Each number is 500 + 50 x the weight over its row's rms, rounded and kept within 0 to 999. Layers, rows and columns count from 0. Numbers have three digits each. The size before them is the row's rms in percent of the matrix's.

# up: layer 4 MLP up, 768x384, rms 0.038, rows 549-565, columns 256-383
# down: layer 4 MLP down (transposed), 768x384, rms 0.0341, rows 549-564, columns 256-383
# gate: layer 4 MLP gate, 768x384, rms 0.0372, rows 550-565, columns 256-383
up549 092:510531505490376461545480575558497511429515503537469496402492533508564485531535524436438523495452505466459474471549418470506461434527557468511597471539536492491509437631507476524512461458564562511473535549523514452450497402412505523466418387478441500590593502462641548436477459560456493435483484554503447421634464543479513496537576437462485512433485429538502534431505501505457395488494
down549 093:541385529533543538459596419459506464514533584416513531377478474471522489476486457489533519515498496569420476518563595555480560488498608538462500574542477497566458485500528506479425537498510317503444551467513536532497544503555521471459463486548572582410454528377467525479528468399465558483478501508537437573432732511521423474582482582589582445471451489482527483540551504603467480477484
gate550 113:420486489491460570432499440564566482537568525453533563522497415480495444562490485451455428617519521602423528490333524431563495548579490480469513517490479494495427440467551541451619495502455552453459432554419547544502485458533489475474456556535451529495418463494553447477445505533480527399415532463345547526448444444483549511472575421522572495509545550468562533472501585521467486555551
up550 109:502482464541474494534512580542478491462501516518551450452444470569509502403523463537458490489421547502542529435417505474444556566544487511533454489451480460538466587423548569537496456489477537530491502563446489599498457514493435514473465536536671541466479502548408473466578446496517577504572517487417450327539493452501551399469412450486463556638527474570530555605563441552494469446469
down550 109:560480508512485509512469505350520528521480516511487516497398556486538447592512528377403452491538440513416486531418476540483549480435498516442518575381490538591506436452481471493554484501522481398537510412468489501504547552546627465526482527587513484486491556472558521429534495494567553522421480506565554477470483399509514449436555498442371438449510496448640480470538500551459454561465
gate551 106:436498489520453505488591477476481510468538531586579529466609458541489440451535529467595575445566558502524475495446463554651462502548522551485494594520624525618544403453509456430503471469424524582537583473484541379527489388528501483528487442528524494517483462491464562477575468541431429411443537609530610571514491476442503497477654437515526518501530451456560478564448519510415524488483
up551 106:532511593435552553577548459579541550486505454513450491608539548523454571504562424537454541498460439526574452468466464581430432514518574488490527455402510482572495471485493465484479506432503486447495443530510511553552489485495563540371502434481491543507574577517521569560437497542437458472396450505512529489411506382628505559503495438537500471427453445537386506489375470473433471501446
down551 105:518526490495541509422563480409557484556564558562693580583571480627466488468546557466496534585625514492498564475543516464604495497549484555483450557514473519495501427473585518509423562482515601494478541497408536449452576436546441460515460507419560449491431496529508562542480423522493551464436552452484566491487500552479473460467420530480494533463500571558551567493442466527452489602483
gate552 093:521492450520546503498408524549429545429428538484486513439520485495565500526405573483555511504564480522498496416428394512636543476476551480409500603473552564536505507506523508517502448561542494472471525520480512518481451465465655563561410453438500519513522494512465537526479460505574514518490549600533450537517498471480431527475532523495618437544540510499560484533520494541518442559499
up552 097:535583458501416510499485457517504508550617541478513499484487508517530463492552482521368597428432566469538486481510473483524468422493508414391529560455448557426536438506522514432497568550416429418488518521492479439553557496501561537477531451415506563506528443488473446533515554472571461489551512481606523531518497536411490566494499465556495469450482466514444520541430461586505563603466
down552 097:458481476548483472512498474505510522474498412468518462408538506460547474480525607446472444560594543454505527442456453610550510570504416461582551442517521566442531510563491522440559382464545588544460460489485522437434455482523535483521449457407588494438461532467470530462570506566569528485594509461518425513533360408371485532455472453462601498469487456542523532546511524479551507488519
gate553 099:546575437468530438395462505492509544512530522507530500459504578558511402456504481443442483549566567523513440468500529468480470467533485505525442402526509502438567554418547443506503490512564586473538482542545539548465457500478468615538531453433420500578561443563518515544446513473437474590575563391474490532522440532462461437576501436449527448443493524522527497466538478467457513422506
up553 096:466492536458482456422563444511543501481620484619519536431459519497492451551460500526487543546602494533410496429513498440636508470458485489506508444503592500501496423417447476547537500512506559539443566431464513540502398474540406530507531501563544543538508513478496500478494450540391472552591592532510506524439510495492529550532563492471532469512461486513438515547554620537528495456443
down553 099:473425480435455571469537454504500531537439521521429498483458597478484477521494494504531429520437548507512493480535590480415528507508466506553486577501429470579495526498595459492534504493504530455610492463523470494464503563495516457508543564430468512491597514467520448485519631522532545450544499528464491519474574583483579509557493462598498477500560499460511400540575593462435545516592
gate554 098:485559497413558573479513489516497488534534418508396417545447482484454597482503497491525530441535568512552456483529504499441509548522527540559507362522501454475550434535543470553455442592523579393490520495429498521500501442495539497526475558497380520582538481439479483510435515465506506564492503482390492440383403513401520504468550499537502491535466430445454494414543520488418496478470
up554 097:454464441524496511567482523615480434513391505512482475439438500542509454491492437471467477579395472491500506554477468548523502550476465528451476543536394572501470506482495560466493579496523504507461579535473481551534482549414520569473531486453506572562582481512560453564524594405568560475547492457506449499539461457546519551430550402579460588547458537546500562512447570475590487560489
down554 095:542508572482515424453503481478498547492506608563557497589508475505532479524528468525542527528536502455498481469436442486489502430507529540462427491468528541511501510457468507483468532455458540459503467529446492575499459459527605485597495459529507496474505424449526426540397490492451498451574468549510512583537533482556558519427482512465540543534492480539522540485432494529452519466431
gate555 108:500515469408524527467435509457506503429557476500533513558481453539502446470492515616509451525498485477561607439484593525542543509504516546562444492516492491435495499496543623469481503555594535434535480499517544520467507437456430457584502493548441476528533475485466478556544506563443557475545503599424562537596412474504366610487478488464549477578640501454512451493511486472489574615470
up555 109:583517528448462558500451544420463529451492525510557488511453571406476468497544483565514405467500512475436515531511481623567475479488473537487462544543446504496525546565542527499542505460439459514421481643573413448464525498447616449491597541590458470508444486470445448463508554459567584587521528536451457511538505473476501404379378498521561438498542601504486485451484611525487495497552
down555 109:453482529492508550495475487452534478537444475467499538460404470575544459436526507479474461525479656493504387463535450410561446465556482498497553529480439510514441537633497514422513524523607499554608514461531414519419443496437583493546558444467543501473447511544392513585538466521457479434553543484531494485499493476517604430530401464494544589486551481532474428508442448538548527408539
gate556 104:436543446505536505496526464550503475520563459473426523511531485453446559547548420445620576515471444460497429511572577456479540462458500445566437423589476542488498468530500538614483607487541512427449595440494472567560510527527499461555507446468560638479582551622480459539514472468535627394495508474562483547468431417485471513466429461495456519523493517499487494443481447448522460497502
up556 096:564579515545531455519411471493421486517429511380477508570550512489590605527597521497489525390453497444502531532609520503407448584502533478561497492544437471508450455554480552497561491515489398459578384541517482499457509398499491484506492497473498535409450564479501531409516439524534515510474549465485496452531471520516492542397547536488528485491527520456484432549446493566498550549501
down556 101:522463448531523530440576551528566462456496502611590402528497434401506405520448569451500489639566525588437496462428504557537482462430476496503441537489449508487430496452540452490426574502475436452508566458429483543490484578533595509487490493521463497458455481459514516500448522544494433454558444521451458569498487464525487570607520440541501514471515556463412620509541559498537472540471
gate557 109:468528468389531461444425578521495503478545556458528497444561465531485495492509523492491463476553439456515557413450471537470458551512482575552541508494481492525523525556605509449527473523461378512468498519521528510525526466498531524511507523543424580468556444465537556480464585555483491511444589438468511562557424542538440483487513414559454362437515483425510405441465473483565468576440
up557 105:531548531543557507552500520412481521500450489472534527498467564495583399530497427482499406448459496539558438512543475560513532524473562483455447495630566468548551533500460460516549483493548502573556545490587535585456408530424472520515564525467442470452480570501522485474516495473569447465604456412529446467515455516396477617460440477364533509519541492563501438579404409540472433449460
down557 104:519532415380539404473566454534439444463435486533460480522502516566518477514477519584647575524536532467485535531538504461442437539404514490527507514506625525482611475430457418497538535504457553511541475429580521409481505487522528505497559484497496518478530442462461516584544456544486504521520568495438584522477410515603537548577511429546500476422564574507578522474435521503509468488310
gate558 101:466534533396602487537458523497546437480569431510497349547473453559527476476501481512542580515381554510578490536491464524512506571529517546573461516579550421651539506457466540516557488576494485436443433510503460562472505472372510427477535474455539493472500584586443438561484496543478485465463545543540427539446423517525464485459447496541476503548509447544539509566485484510432572591560
up558 102:426493440480448472430421543438580470541428409452502489495575512517444514509433459506461550581583522588530531433500513521514558494466577464440442453476450522492478577573503655483531529542553520413486477481463529484507505503506445466533492489494510534490491454485523460543506486515488569505566626508529489520512489568459476593510497453431516490622540535541570613499495437407412473572491
down558 104:500565582527550478549596540530535574466569483497493532487498454559513523437552444396500482513534496449573529630435407413450476528500421516514540601477525597479446516472456590501550485392435424479598525442436356517521498515430444496443501514574413495516485505464467426530532443485495437493479497500449522404544371507526494487507502551509406405480429509586447501475467504521527518463525
gate559 095:493497538512434489521454483487498485521525461467510479635498503566456519480528508522419520452509576504508491438486462394559558600478535557572539575509573498516444514523466529498517444608474498464539421512426584441490481481552466469477422487521463472533552562406517534498451468514372535469470539496603509414562513480510464512559460533572496476559538428490565415478424461571406513517546
up559 098:548487515502457467479506560493551511544506489408527438456472581549439545562531482490489446499563431520404501470562447468536415457511550522567480562448551540529380537470490475469569554442541518536542478386504481436474454522413477533456426439547443421486606491427574534619478468541526473519553496474577580486459501519543499528531560570576456506420509485504565569493502515518484583461444
down559 099:432491467428420536611475552609490419592495452542538539501478426368534553489590451444552487527594511461499553496492502556448537446498497552381453430479426511527541431566524469532528503413604538549494474504372534477505501418610487449445458448510510470462393607509523494411540493532566515524428387542536490550485395539502459557486529526520508539509503537559537544485472440476543583486519
gate560 101:528600540563577440464523544452543437582517489611477501504506570463557519443580532528594519563456424562528531475478560477505561523453575453514489476532460514534558505498507551535550530491504391522525507481513529524521540490483509571483436550467485510516594551521604583521444597533475592585433489575504501468579464500548458487491563489550560530458568508525502485478437499446449611516532
up560 105:508487505556472539454411412566509553457462499535450465474515554493409529427530482487467460436420462508440427449577515503491471495520428528508415458535468428441495496544492479530587476479474527563534487469473530506466478583513517515471496519515511519594486480592442438475494426470589485560515460530558456448468506490459588581479463484534477470525466452477418479463481464556537478466502
down560 103:429483541463498468545598490470495537444571445471604568493547539630536405526470596488461428408460478470440512543537559513555458422521479503468584418512563485486394528509569438413517449564496482478443459548437428586487507509524584545450372459457556489438441484469525559509512555485560552489504553478430473493578473505508450576572497549551518560473453487526464579556521468488532537532583
gate561 090:479606487534580560452481387541501481517574485613531515558499362497520434431501589562470431500407515391470546480431583487493496510542514504549570584466524503512519499517395521562453532494537521497607547431412528521487508600527450488466524487501590470545540556548538481494507461431591540444528466441473446484491500478451518482502466495517507456549497522426541525508543428533548615476494
up561 089:445582529359565443523471507499452451446500544512505579519517384488549480489567422530441438575397438546493496443468434515441428425543485552466513499450487475519538530524503472470558417516497486461534431500385564544456463511459442433493469556460504431443506488511530465565393521525521419540517523508509415503511539481488473509514418479443462446481401510490484514560570474492553506436473
down561 089:527441542583501414528535451491530492505570573504482507475557521553492422420389583432473505490518448445481620523501604503541555519500533506541626555605489511556532526482527515470500627488555585489466573589514493437457478563503532519540449532571554540517459497592529515504613456468499461505452524452399450515479461478463421523518535482558565407504552578392537458491474388514540548509490
gate562 095:520555549541506619525544580596650525547462438514484479468498566566471530509493443489473467584415453513489451518408490444526521481552531447450515496525545439571449444474570431482449567448503527501598492575489586543569504500555541606478457490471415525538475415565443599495491453527407437464451492545450463485480461574469477551508607506417518442457448435478480535463444467463508500518494
up562 100:538470523500445563532548486481563500507627478482495477515542579544473443430512570502451527582535567506470454521467546427480493489572594511505423574490564597512486506491475486498630541552494595582500467409511613543548427478582535531455555537540500436511513490494437420498532482527456454482542522477462417547558500480535489538538516577476441367492467499528539508543488462506414463539403
down562 097:536461549428473380558473488528442520484480593576531580490561460515516426456558574548552485647408483596386466516517464552540425452466563511451490487428488412540509554516584462471463491499603545448455468524521454453393464434458472478536497529520535376489467497536576513544517506623480542439533496538542481528492634478428617439528428499453446547458596418562564500548513479524588495442577
gate563 098:571449498490520413428428495522442490470583490514496607509477496510597438462500484564433511450464507535512513490459418507538472470585455561489423480420499540523447504510547539495478526499461504598460489537467560403479462435358495478648496525488398496428476480437626508400414516479515524514497528519402487578533480588491455614438525412546541584491580436587483529508470476457521514514464
up563 101:448418538552558573516462548505544458427417519468503439554476524572511505442458552450550402532503461516498533514534419345403441429478491501558524422540487463522451548439488510496528487412608357457514522453523573543533512563419479492392482491568495409474466469483501484528514512444496484488516494544451514501418535416554516450479598497494431535540456464545409466522520521542510579464540
down563 094:487584489468531557525553531374492471416505518507582558515561568479441467464519517458513479522578527434487562506463462486434519501476508450533537438526557555479470558411517496448423561451463523391556621549612475493519437556448497573512488533487561588493562495504490501529432478488513500525533531491546537486487210463617596539498501598493497518584426488473454438583454419428560531524514
gate564 111:425606458542539500481506485572512538595578575553473525465500457476550441515482409483531443453513455468529535512546582404537485440437399440431438452518506558478532435549555407583475583518522516534559555545521507478435419530491564450504517501546454576539522426479548477445462489515523501430443535454547480409576466577395451472375530497330570520509521501445465432450413522523542412463587
up564 108:472547499520590479488530482498587386521535459449465461540407514481500489448494450479497487518389454526485482470519488467398577577470486445546552577510501426457478434451547479582408506479556541468517458555348547498535519533533537534513483489511524494486444505536419483439511471495535474485386473534519366513524534549578571549526502490480512540459379485531361566502491529479570471473561
down564 110:490579570487521553464503516504602447581618452437567442457519473531520531404427514502589573493526510468464532468472507537513508494505539460462499511369534445472559503554518486524545518477507585467560506539453471517562426453502540437506485548542594645512410431489429500406475594576450435540464383466499513529537495550483475485483464424591525515527539479456473425512419428448505456506545
gate565 112:430490515481531487467501521465513388589547447479564420419506533509535506526494497493509581480534422476547578415434517571578552511567365499462475546544542429499439469465520494519495539436504541473623544502465520411393354457506537497484526531484540510504608573512461588493571523488418520431468520470529474479515427545448373476577518396491550394507472497461513515460395385572475417505530
up565 124:477479385441442513441549496470431507512519529502437567530542490499508493434428497480560441494508565494389519443452510410522485597437602481519490427560561578467526506538437471570621389527528567548480509456458521533437605472499492462543623410491516463511444463448585450512523524468456563526570437539408468517471544479469543509472477515547494423608548572439530522423599495489584568482501